python train.py --rope_fraction=1.0 --attn_scale=0.125 --parallel_block=false --init_std_up=0.0448 --init_std_down=0.0 --lr_mult_o=1.48 --decay_fraction=0.908 --decay_shape="linear" --final_lr_fraction=0.0 --dataset="wikipedia_en"
Each number is 500 + 50 x the weight over its row's rms, rounded and kept within 0 to 999. Layers, rows and columns count from 0. Numbers have three digits each. The size before them is the row's rms in percent of the matrix's.

# layer 4 attention output, 128x128, rms 0.114, rows 0-127, columns 32-63
096:451467527502491476503522489485413429468538409458530439468523512483471519551447493501594477495497
088:513452421476435512455510538504481563594438445534480440458528536480454562488511433504446498516490
100:513534537558444531493515527434474490407428512503436571511453542462539532469429521577528514524524
099:501610516492548524465509471445450484468429412511523462419501528520504490458542543511575518561475
111:484420499450391395497490469470540395404604462436502531539534476523567494518444507610556520551509
098:495497464512551503505575556467503491407473564422496523531485603473448518506547501575524578460497
090:488546543454507532457508507526487542561495528496456502391527456539478503517511453458463439464515
094:582488486544504517445500468511508501570521466559510491474545521535463501450515610520525477591554
095:585437560489565535517538549480489403473504491489602456446542472503569561410475403555451516450411
097:484503506532499493525481508416581510482497494550532498420482544606539531491475489612462497429493
101:564506484505546505521428437430555509521459507508450433511448450549462567477472494535519509498487
097:568502548402460497492551503580517435525522484451496537481538513564440560523525512563437455460500
092:442519571471411459507524567467410532480501505486572539454526511506556444569517492457483593565522
104:495541530487528497521578531535571493495523542449486564549513475543499474503502507509580496452520
095:496523534504535533484534483476514490432481507530522544567512504489510477482505526525474493468475
095:559470497436471529514548483466498545516496543510478604507512507534448435496495493479444533515492
092:533561524535534457474510431511454509547492433478540440419485471561535420534601534415451423592503
082:431389456511483464485410520507475520526488453430536567494451431375427540476502543503505437489576
092:504484498583450453478522488514576546449464602484511427423497459409542583441460491551554522453436
101:484503545476458467467522529538425527525516489494459506466563460512516508511575530504473528500477
102:437442503479520524486528491478517552546498505438447536511538522465409580485464550505510511457554
105:528451471496510401499518559525499467490467525529496531445507582537534530508480463603515536510504
092:449490468482540455469452520501480469506583512530491553504468485549466435522517518568441491505502
099:429501525457484593515437513526493516391465522531484556473546476510543482515425541528551507459463
091:547487565490504545530538436473516527574463474514578506500418497501516433555615457497455533587496
093:440473510519592454488478431422520581552468562561485447523542537462559496511518520440501505425541
090:482510437449455597436479477485463490544489563590477519501496516499456489540568511592476625477533
103:538543512501498461466522454501463438435597575507498496479455492548591426464471424464525501477464
103:511571468520472510438467528472444459506468378472531535466527531462485555509485550481541564469466
111:466564501477462503497387422466519516536534517572445520520531511509546492473472561537495509490458
127:450407499521453477536544449523499487472495566457544540549512502472415481440463452517449570549533
081:538509457597491503503492443490554453553581463531475494501460434411425478554419495528562546549394
092:421555579462390570497528462516499508536567542423511552518540577464509513569517527528521510505575
099:534526498534485515484486537472537569547508497435562497482511570438519591530459513557517520431540
096:486466536468485552502515493510573472447423439409504488604452508488491459478550419580430441455531
100:550520584488521492484486529493434499568443480546440492446494505488502512474450493568505494560530
093:540488472515522538580449524481500567471560547497473611459498470560461492493572500511461484545559
091:535555465525565378439417554415394620534492486525473390521525520467486583524536569479529551497551
122:472489505444468530469483501520502511520552506493506499508451522490527533526480451449475481508473
089:411562460492491504552508477459406558417530439466462510470516466516540505472542408566483522452446
083:528509422476514432475394522507548532504563510454531569518449465411546372531504527442491390542498
106:517477567538497525493527514524497565456515523464493491395458563551539484552543563494532539540497
096:431473501506544445523540463547583440549491477456439504552490524525551527510507435541488486460462
112:420472496453462557553531450422541452494525466457578477549473506424576546446538492534449497503496
101:460553527441493489495480489481442534498532511524534545550464516528476468502489495430486473502440
099:552573512512556538497432545503462494433468474511524412537494481547517540580579525588424540461430
100:493492519534529468505509486532531496509562488545479531505508489529509554466467553587506485477425
096:538494554554505485541587475460540436477492466459529546520478470523585520413555536491438530529530
099:439481451588479459510484494507466454533599488472524385542542469535537562492528559495483473455557
094:499516499550551496516490492498464544539501507508542483483573440529486436580584464483535508454489
087:421457517520506505527472471456527611561525465493480548465433481461548480535547528527409528453546
137:572528467527581599437600436544462526442517483566472522462479548466504486490347556482574527560455
089:516445507543432517520408469523458474491419425529549424440469441545499523559444462507534450527542
104:544462516519433560446507429601414481468502503507447476562543524570542461552516522485545537532476
085:444519537531447589506575561585479485448498431451450549502588479518444495490398488440532482497489
097:527492547531535501518460576521490440444449599529481532567511476574507526499538516525427477499456
115:555507489512469482462455506562521557570514459524454492540482482485460530508506471440458450544516
105:508496501494489525427467553595531579500425510523490560495489582538516432519537525519557497503506
103:457419554586416530493508516503436518549474471535507543380427474479627496531496448398477520476510
109:551428559519497547478470517453492410485474358501547568582564375495584504500535480513524568465482
103:486619511485533455497426517553476531515542500505557549456488570527558500517478501462510420511490
090:524513563566578614598561463439583439417434462479536538521461453447545495512450478617484457505562
110:547488432535439453476518559541533487436479561568550545511519541490512426515471455516518493508509
109:479557558414508495513520530504480445466568501538503459465477531476454441455498441471441428601524
102:479487448415552532471520402504581517550464557491415588469473549479520586501552514451467550529449
099:446483420496512440530450492454543456494494564503544432546434499491508451510549582460500487521568
093:535500472467550424522421516455488527535521527556436497575510513487507471472533462529497470485510
100:483496526456477526418562433473474538588537417504459453419539448564464435507536514524453471586528
087:468461471556455475553486525496499495498507456465546540535491501491443514483445531500468467558513
097:492555497476437436507490478481416611514461570505416517498561490521575439624448499390496444430503
098:489417523534511539510537403500420523535460472576492446519420461626521580453418532496463470457559
075:507540521516524450519453536544460495532506594458400481513518483547494539496473420559497504482486
103:518554452543505485596525528503480466492517569499564470504433567502470382575590540467467480583504
102:481420569489490524548464497554485479503551562522499550465449425499559527517527485523415462430471
078:484493512514416554455408502436445467471508522481421430478487500460483566549566565473505465534501
097:379510499503526477553475492484510514547437528603501571543437509471503529475479532460437483561460
098:545486555500496528472465537513470533392538453454484558474595515556475516400351596591528526484494
091:466442463499446515516368486459543577501487536481517526554531538520560464545543557509496529449551
103:518462487507508511433399519535426502543477523516457494423481549503507522497442464466519529547472
102:478445436519553438457460510548519501523564515529462538515407423536481542503510541494523562509487
098:490415416512521529402503526492579519554464518507331455518456531499496599456494540526484544483448
090:545533461498480580572541432490484480549442492505490456457498490494464463623527538491458537493495
094:532487495475505512494353553395545445623468482517435471598535409519441532564495502547466483580484
094:506433519486512491626504464514545531520458528579489495580525561526501434506463504468475470562543
103:576458532500438469408405549498479485500491546458534492479607502507546489457458479604500523458524
084:524533511536503466468499451506452550501485486476506538480622437638462567454511578514465521537494
103:448532545417474467555425430532469595564527535538495542540542427515514504537566522463524549469543
106:497530462399483435492533511515478474561565509449523472575525487493514534459489507568589408524552
104:459522480506510471512447470486531526584425481453520445515505430440498456553468457443538498520556
091:514514441517486422544514480470501579421528480523521501549508501486503545434498544508513529435480
097:506439535493512488477503628413559486501467535423470494561499500515492533518440471532591433479528
111:492539506508472509441512480526413525491444570461536523566526538533475577490544543441521496521492
082:468483502486585546489463573478534450544520512478553490498419454460474542472525449563442532459469
092:474537464510594440497458466409521525477494559493516501465554516547494486390508515474486503554489
105:520476469608466500568538400503497526521520482494468410442590517522568486528500513517599587529561
109:537490451504458473470449511504540475584489477514468468524507487485497509452438535512545535525521
099:444484485500533544560505463456484498502416522516499436530572458502490438454491639458406498500433
103:481477555469440597534521484605546473403537441522513443537483529515534503517559488459526460542513
111:603488442454585454471475520456511532517431518503510490441528549499544530485470540490525483506418
119:471469504529521484453498465525470477555467497511501490537533496535502531552462493459484479558484
095:460452435486471480468469510452496539526514505527476431499482463509511458502509555444519573503476
103:528570537498489499478536538558497464521514436478505486521468580452453528483439479448540520535421
116:527502479516519564498529404500506496584494407569409484488481426519587438536479461497442462509477
089:537517431474542547450453435529526456402431538480510412603539382440485484476505451528460477492504
092:522448426477462534445422505459514556566464518479417520464416458471429546516513571419467504544515
112:637523491486524604465561473484550544538474456530417482462431479472572494540484472481469470512460
102:454511496445567530499520497519455466520545467508478450512510397476450599452528470529506471438458
104:507491537482439498547519461465438486595541495594518471580584499493533493541472510464399540459535
106:485534556549478473502555511528471481499526451466572515488478551512435468485569514516523472530558
111:491497499478478510489468502445507504419522525483536475510563453492550441433542498460494490567480
145:499507461498536493488464503521457511508484528574427553509585458530523524463465511504464528477492
110:469491439464463467487524559413509596491487515456490560454519539414533496506508602461482463507442
102:526473430422546442488465471524488468406415464536491411575501536505559505443481540558464391503526
090:423450450404500513556457539522488594495486527518487542504518442474509499487452516515477487449530
097:642419546540454533480554525472497522556556517542494488521409492498530543514567552475590584470522
091:508503440537548445507544503457516573526571533485458552469535507563469527562436517435500472425454
103:538481521406490522552506437505478523498483477504527483484493461490524467555409507470512511440507
095:480445501496506401556495518467566441521453419523473508512431432528546496490405480493422544511525
098:490492547478423546487467521515506519570512459526437462490535565535426553502522536450522543579520
104:472459517454550498424508462460491542540450561486427396505491480479509460561493510533527494504561
112:432448529492493474526457412498509502555476436577447433491520576477488504517446515490540478437503
112:479441485519491502511441540489456511503558540496479543471625395508539471462479502520458442489530
102:570517542553496495494533454552455486548471578496515598550545491477451418459535474478536498469556
103:492506499534497486496488521520517586418551450498489577472466549514477519539480467473558497462455
095:483481388478536477590481479504490489497476502517527522493527469498499427456520551542516527471467
093:540532516450585448433506502477518486489497505569462461530527577570593419466417484429531436537472
097:584455559532613414516469487438532509533440483508470510559553472427516473448517439580495521468472
113:514439465524449534558526489434518504430556515461498476486497518528565459504482534559550497491522